Weights of a small GPT-style language model, trained from scratch on English Wikipedia.
Size: 15 layers, width 192, 6 heads of 32, MLP 384 SwiGLU, vocabulary 8192, 8.69M parameters.
Training: 154M tokens, 6712 steps.
Each number is 128 + 32 x the weight over its row's rms, rounded and kept within 0 to 255. Layers, rows and columns count from 0. Numbers have three digits each. The size before them is the row's rms in percent of the matrix's.

# v: layer 3 attention value, 192x192, rms 0.0882, rows 4-20, columns 0-191
# o: layer 3 attention output (transposed), 192x192, rms 0.211, rows 4-19, columns 0-191
v4 091:122143137133152160141115193115107160191163157133118137096149156141110078112162151127064124098072142151178134134173102129081125113112132191156106192076108087094123109148104097090140131120138179154089121103130110182148166144145108116136091129113070225156141173112135149155154138137152129117156109089130147171123134165152113195133142076105163153092092062156086125067150139055106113115156139157084080132102131120118130152140175187161133156115117125147099069159076139134135097134124152133146182125071188131133170076136138154119096154093080116111109172170093112152167072127168033086
o4 073:133153132130092099136146132138194104154128129189161048170161202145115182129096117116133176135160113147152100176185112102185125168137117123100142093129103140169091143111108060147089169101118072079143138123117092163111066214083138136134137167097193087162147153157110124128118124181171092085131149165100117132155088108155113080053106151179124080104175143182074138157165135115128142116120129154140141150133134142089130133161094031122156106144128134125121142176099169176105142110167114145133121138182078091141092106117140085096139128168173133153152091150101116089110107138121193178
v5 091:156164160092154062129114115082112141138149123158100093095125124105121141144127130091165118166100154082114147097126198170155119140091125137065146162159154129166101143173179131099118128164172150189160118148087150181156130102144133142149109136165145125078054176143135177170210121117165173082172174094130144156114080137183154158093093129147134124180134066101133149152130093136128142102104201122115155115200129123106142126151174144129157147160079128159123112076184176118087120061078159122139102114134177088156189120164088143155115172099133149081142118052163128109160146152149145066
o5 073:094092172183174157145170174129189142138117106167079079103158180179149089111110103153141133087124097112119109124115099108063130130142109114148111102101135102113201132143110124189129148125113120130147106103145073103106122116089148130129065091111059143126199131215158149115086168208115128089021079141058080099179152094124120075112113188149116103069152156177135143130139154116133082076133114108105123146118155123122160123136155109146112140127121177125147125164117140158162118132087166089091145156076116144176098144105140133097117092169138100216103163128110164102121102098123119138
v6 096:124112104137063158063137178075082138182107150138219136145116073091123166159108101079146087104168166138130100141160122125133139108118080131157130122125112129145144120137164123104084095141142147153162152134163108161167113101105133163105123135077079118113175137137140128090111134177159149119117135131155151157199181075145153197104129198110154145120116166103094132107146158231119128210196207169124149115097101150147127112167139062089114145129153149128110110092136119091180094110136068086145126095086189073160103130096141112130126169131145130121128162094171126140117137121124049081
o6 077:146163104151184101176120115096156175064132157132132122103152160122121146119128168140108098112129102089171181121136106123097150106136152117112102075089135143157062188109073110121135111085167104159134139088118112082115142133121170145123110153186127085156095151143075152132063111055127121137102155128082080143072083150115152073053083097105074142161094114168133126124180126048088175098091110068100184185134141134110151148124186115140101061156084141152115163117104155159113170100128118175103117125146087116134131097171094121064138177137130148164123150084105109127151161151112177052
v7 098:137181121079130116140151149069149100117153158182138120162156100074114117123128182173130134146139102143078124174111108108118133174155193097116085148151170088146143135193115141163118102151150222129132106135110071136196140113205066144124133177140162094126026114099142133085117161136143097078118154105135140139107147125140188110183091127145162140100140123148080120091099185134165144115103135147176108095187120148088160121123104100076121109151089133118095183098151059063065083089131183142083096098124091149144133163164101133102102121083129116156105146149073156121127114114124124179
o7 081:120055078171175122126102182179076088120106079085075155129082203164106115118141113134138133142138162117138159121107120099091108133121091174130124131062063137141196137112161122072110140072113093094070124116153114153092130113071166147131150122154129134077171107115099109133138132184151092144135093126188074131168113101136139143171132140126137194136133068142183120129109068106117125135155119097126069220133095095133081126146173137134112162129141156129156113162101113170162166104091130142142110137139124145114116135107171087119171087143130116210154106123159144131136163062233098124
v8 083:157155110139171138129094087108206148140124133129101136127091078133133143090146117161085106110135115190124136107135131105132152122069132102091166144180196152135181119124173186166118130163042204114130158090121090084109129053144111150082163189077121129133082074082093080169139138089137096115144101107165142159085126158119054117116144126132135072144097096161104170136083090110179131142092098108132128110204139088146079095128137123104084148083117070089179089100188124166128150122135086172085159107088109105105117088112158161106154121091155114175113135096146091084161135133137131106
o8 062:103076135100133097119096198123111125131175129146175135085122191071115146119171133172139178122129141125086137122106163046073109118161104138148103084094094091126157146156176131151121122121153064143133128149105198119098103131158182106109169081157082126092151131159112132105089175194136072110118088094163095144114143119153143089136164107092084178109181143122157126149151185139061123101151152115062098079179140161066136100179141138119114125138145169160134136147082099080177118141159124111166123098131162214105178170076154155165065136117135094122143153101108135098167168150087118127
v9 096:117163169107103122117069111152120119161107154100143121084113129093137138075144150156105130151154131102156058134118130100101110128151126146075183115178141150105078127119171073128137098064169147091136137106142077156140159082106119129122071156142135072092143134116119126140123149116092153091143076107086101150152090106127101146144045096116101121147086135122150088137162051169104117109129202119135142046140130185015155209154118106093137182172101112113112106079094128081095106101155082154170146120138132105118156130142119125101090172071100174141109139121107168146128078121152200070
o9 081:107080143199106171157208157154169158128104104054123116163206181119116124153148139118124128095158137164150202071152122115157127137083105089124089145105091119139154160150166138161113124147131126130093132100159164164158113160172137124145182050128098150119130107126150075085104162119146174099026144143116109132088179092129085142151206183134128124128159153192124106109082147076103135097104090150131076164091114082138163139113066113134092118147129145149128156114133122136112119132132164149136129125095101164198118135109153169155134090128146100217143146100158116182152137146084076099
v10 092:137145134100121173107145136177158171142159188132101081090170124139110144195112087169075111183174144091166139121152125139178147092165122123055156163113139168151201160114114124135128133175140145114152085075148130094167067125125130126132000098071078143151122168132163175081117150165136129087119119147119139147132130097106094178108097122115136137144136136148170195097139136112109150138076163213101137157113153087110178135084114095130122161096149134100098126114128123070139142157123145069079107128121131144133124164120095113101095141139084098168117153099104150110103090125085229177
o10 070:112127103180114116070136141172122123128099090156076223115134165170109143138140105084179118138133140144092152164097106133141079129127116142168122146113140115128085112173148076095151149146145156157127101096093072147128128175125094141160161114145107132099165190164099152173165106138149111139102123106179076110123141120148186090106095135160142060131118139154157187166141102182110137073155218085242131165082112118106132160101151152108102141150092118094106152172120153154149080111089122173185152057136083110109109087142133118139199134137088105120163129151127111112126200090178092121
v11 092:121126122097199106145139124114124108101151138080112145166073120171072157113163096145117187067103149112117092057133113146128086121117113164142176109117133151085082128166137109118143115133100092150147154128101125126134117110095141093134100065113133159142044079091129169156136065139119170178135089142151059153102138121133161143100179119113165120076131117147066108172124145145167176099180133128113161117137157095127185171100146171152141095111153160118214109134149108130180201180106177116125171152188093096203054101145102089099125205120108131141157072090094130122112124123122123126
o11 078:127110157126121134108120078117121149093130140072140114111132081151097139145172146143154111111150101134000156123089085077155112125076121150134116194134084095085107081108127132204148139165141139072157137121096131124140114120094195119165098191113132160093213151116140100128147117182197108096131118126068218136165124111157115129139099115160142105130148185134152177113155120143106135157131149111113160112105193138129159101117125129121117200124142111146127156109106132100172113188074158143128137118100099108130118116118174085184119121149115097103090172144115151136099152119091139196
v12 094:188098131156113105048107128150129088169124113148140135088116130109100139107081129155119123160142204117150191153146179144161158108102119113159119128168110176111136105100157098090231059130178143101104118108080116147088131166123095147134106127118103105152158131138168137141183140111146140084088101148106146141156105192141119104135122132105094164173125134137114124100120142119130085145162192142139124142176089088105173156168135147130099093132077183090080165131185054090038079160135093183127113164131104136090126151132174141112119181063117156156156139118117077074131088148105054166
o12 079:108110103126130120140108176178137149164137116135107109136191158138084106122169173125169096121092139112196099174145130122098110177049176166104145144147162105141191136106129181159094165140094088151114081092184158158147077191063128108130094071173136156133131143159128000088106128140109208136130124157175102111102155104130127138097137138156119131124138124152093102142151095128098151113123138148142099115095104130126110138086143084119153155089185125110094051129098136193146136112115132164109115129122133132162073051136054084142152108162113142162127115132103158180144123101199102089
v13 093:179116160138149142165126137109127157128085143162102126100114150131161095191162107145099181103133054123130148117098123108072133091070085122210057147114099145107170118118152098121095176173093127173151131121132165086083141152176146090150194091082143126086119131132135148146113111071076046150178186123149107094155173150151113188114165132103156127109153108125130063185130151094131181137128124073105142133158104119147058226086139136097161072169096120139102169093119181145132145082129111146091143151180134119138096091096143103178122096113173129144100115148166139112142133170127103136
o13 085:095100139099154149151134137111162150134163139101181114109096019100126122084060127107098109148129130155106082092103148136207129169179120095114150120120149127112152063084085083165121112086151135106128182152133139112137138140152097133132103170125145089086149113138158215144098144177149118130141098079110164136072059170124175164101068122131172171127102080080138165127125117173162112149106147134157160137156132111163153089166142153135122089144139116151187174144110089153121091138132154060134132099100140139076200114139110181144037091136152122047136168098142169146091126140120165117
v14 087:072144146125127157102106112134128139122135163160130105124131171099135087093136121097112149170115076087095129087131094111198096097144144191129073124135153103145168159182119138170096124143134088134092117127107089081080091077149092213103121093098092126109100127107204085103135158066119130078178083101075138157168117127137190126153115147201086181142165141204147135068140130121108123164108127138143081139105174141194146084154127133140110078117109177092097130141148096155128095083203114127127116122082132136151065112150161110106143147109039134156124076114094107118132134110167173170
o14 069:145136084117103137168113132088070102158116149095179217155139125132049187170108138147122130144159169108075086136145138144075105200191126115119119119163120152090104121073109175098181155136137111146143113106146138071170131105182133097154113170172093111126172097157085074165145096185135150083099146139131103131106165141103145106105193103135164108130125118094096129206123151059095123075140175063157093162108118163055097148087164171168133180149117112151171117130140107132120179100113147144122135068134107142053144135120119131158119093104165152126141067144134120149163157122159096125
v15 095:085120073116179152107159137147176133045117124125125175195105111147157182151108189158139159118064139107075063148091167118116099113138135153103123073107172125127153130178138114132081159122125074146135115109164133067115094207157133154106100162114075135189139113129098129173137103115149115137151135156102127178095170081129167087146128031103172151117134144137152158125151116083087156154127109102113103183144134140115107112094110103101080128122186094117176152136084092167102124150127083134102132163159164158115086151091148131099107171178102196093137107177103106094156073149140091191
o15 080:185130124107141134102107098063066111158193120131105091123038116167143096107131131087135048140157139136165130114123132103109118112165099139172128158132121112190115102153176157115112114130175094076058092120091182149104169071098113077111159157125135121150116144097098181134134139110135109144193095157181152104198144086125199218187155123186162109175126097141129155092164144062110122112106139162155100158146101165139191133164130097164129145149052118098093057113156146113140068096154147147106140126158088130125153118125122153141129139084149131089105094146131076142129103140124144113
v16 088:150111164038103114125130156135092150139141106158154107082156087132137130166095128142077105078160166091104088108160087140131077113123152177121115139098157160109181100117095150138191113097169151065095093125158143102120105109145082110145097144139093163084140152148094159088122145197109097122136081111168151154140183160185157146124127086154133134088098132107214176120136110150095151124105165125171114095055052143080073132166170088090207152194146181147120119086101144127105090127115132151177157149110113096109163141062132143108147091156120105113084166147142156112161159166134117075
o16 075:109182152123117141163128095133195177101144162176090102138116208106165133147091062115116127154105130122185150166118148157095159131176176114104125105156103153131078182167138094148106126126108150158110112134103062143131192141163108165179161140174158081158095122121117122157129118068098210135154242112093143107120096109101136111066112152051165087136136089117112099113117112063128088109178160136145120131155124153149091142095133154137139067119080099093104152167132191194143122160134079085155138109145128112149110160152081180134124142117156131167133169168138173116135086129151136096
v17 086:117127127125202180047166125129164148159085130137166128086101102110064200112097098158132105165130179140139174084191108138157101138162185136116093156133156129105132140134162179166221067031111143164159127089092167082128110138131156148123094122158137147128137137120134117119136137143110122135161134112122142124116132116087164144144137124080106145151140118073008124156083105113076117115105118100126102086126116138065143095170134092080121087110162117097167127052163093080080120154122177112118143116112125147113106129134116132124081105094143106116146115193071094057170122143120131147
o17 070:123071125141077150181139148167114106104177122169121155113142176137117105149161098124170084097071113147178120152143091043121181132063155166156174190110118124147092126141124137129104115203138067119077116094126103143108109153083112096168127060148142177140175148132106082150129142135134151139146115150159149141140152119236092135159134147169143131174132161147196136129158083135094137101081161156117128094172096133100093124124171125118137148119092116129089043185116129159195079076091078154133106127109097145156127149120105133119123141172141118201084092164110145128119100114200099119
v18 093:091153137102080113116123107134124145176047129138118128099078109076156109127109191129143126170124105113153097100137124137104108165130123089122168141117196162233173106082147161136160140090119097164169168099176090109131119128061107181136147133130096138096100172112148137099146118136086091100060155169096129076129154101106156126110192173143143100058130142095148115180120136165104156200161105176115148176151171119138137112115158154103119156191182119127112122177162146189128066173141130088118122082067131132136089100107096138112146129114112138165089156034141123128125108096108138070
o18 082:180127104156185150057137104060148153057162136121138140121104199068069143113174112163118144110094116134128148129088091158067072106145099167124107153105132123115126120216118107117188119160166182145059066140099124106134186086178187129075150142158062136161143159168148100146083089125162149161116129115110099162153082151113107082109099109109073087139108139147081116106128125117180102073087186098123123085098101161132146102095130144097130140128076136119154120100116144061127158105142121127131140091147092111131148153128136183075134140092122143153163086165098111096153147153180156090
v19 088:141135132139107150162126186118098081128090138144121076087133140126126096091134112130118149123068188101217109160167103184099115118110133105142136159074128134067126152156116172169158074188113158145113141145119165059137087136084128093164006108123129149105114160099117139199116133155095196158092146158127147125063123145129127069084125109145121102149128097083159111096119105071120115069157165176146133150038091122157092149145154143135146155164108112116093123171126110150129101106149049097154158109101107153128174125119133115198160060131129150096101152113195139140132113114146119135
o19 071:129155174126085157108088092092214139136145151197051117140190155084169157157136094197174096106149116117152135188095147174169138114107155126116166096167128163170142109117102070133078177073162171151172125086156142183152152100161021128133138182136160142160180109144152121101147142085152138114133107126123133117192180126146102119117109140146143062077154174096086131116086130162155105130168098144141102068122087114125123134125165132111133114091137115088106134092157146131127107157176130175110050141108151122157096157139104141109118144123172100104176115188158166107139105096139162152
v20 093:124117119115139217138125110143107100111139170137044112140122113158122184137098103062120184113134133188161140144123149142172179123078100076114123096094102105144143084112131216106064146174127135121143125126121185118123159127119100098108157135129128117063095125086147127106112139140148125164141156201108112105103170165150143162129175154096150148118175146136147163106113109138104136069162148133159068155071134176112106157111159168124165103097116166149182130115175164155090196136191134154102092136146197117098069112086093138150126125207119116075104130125183136045147165117093155149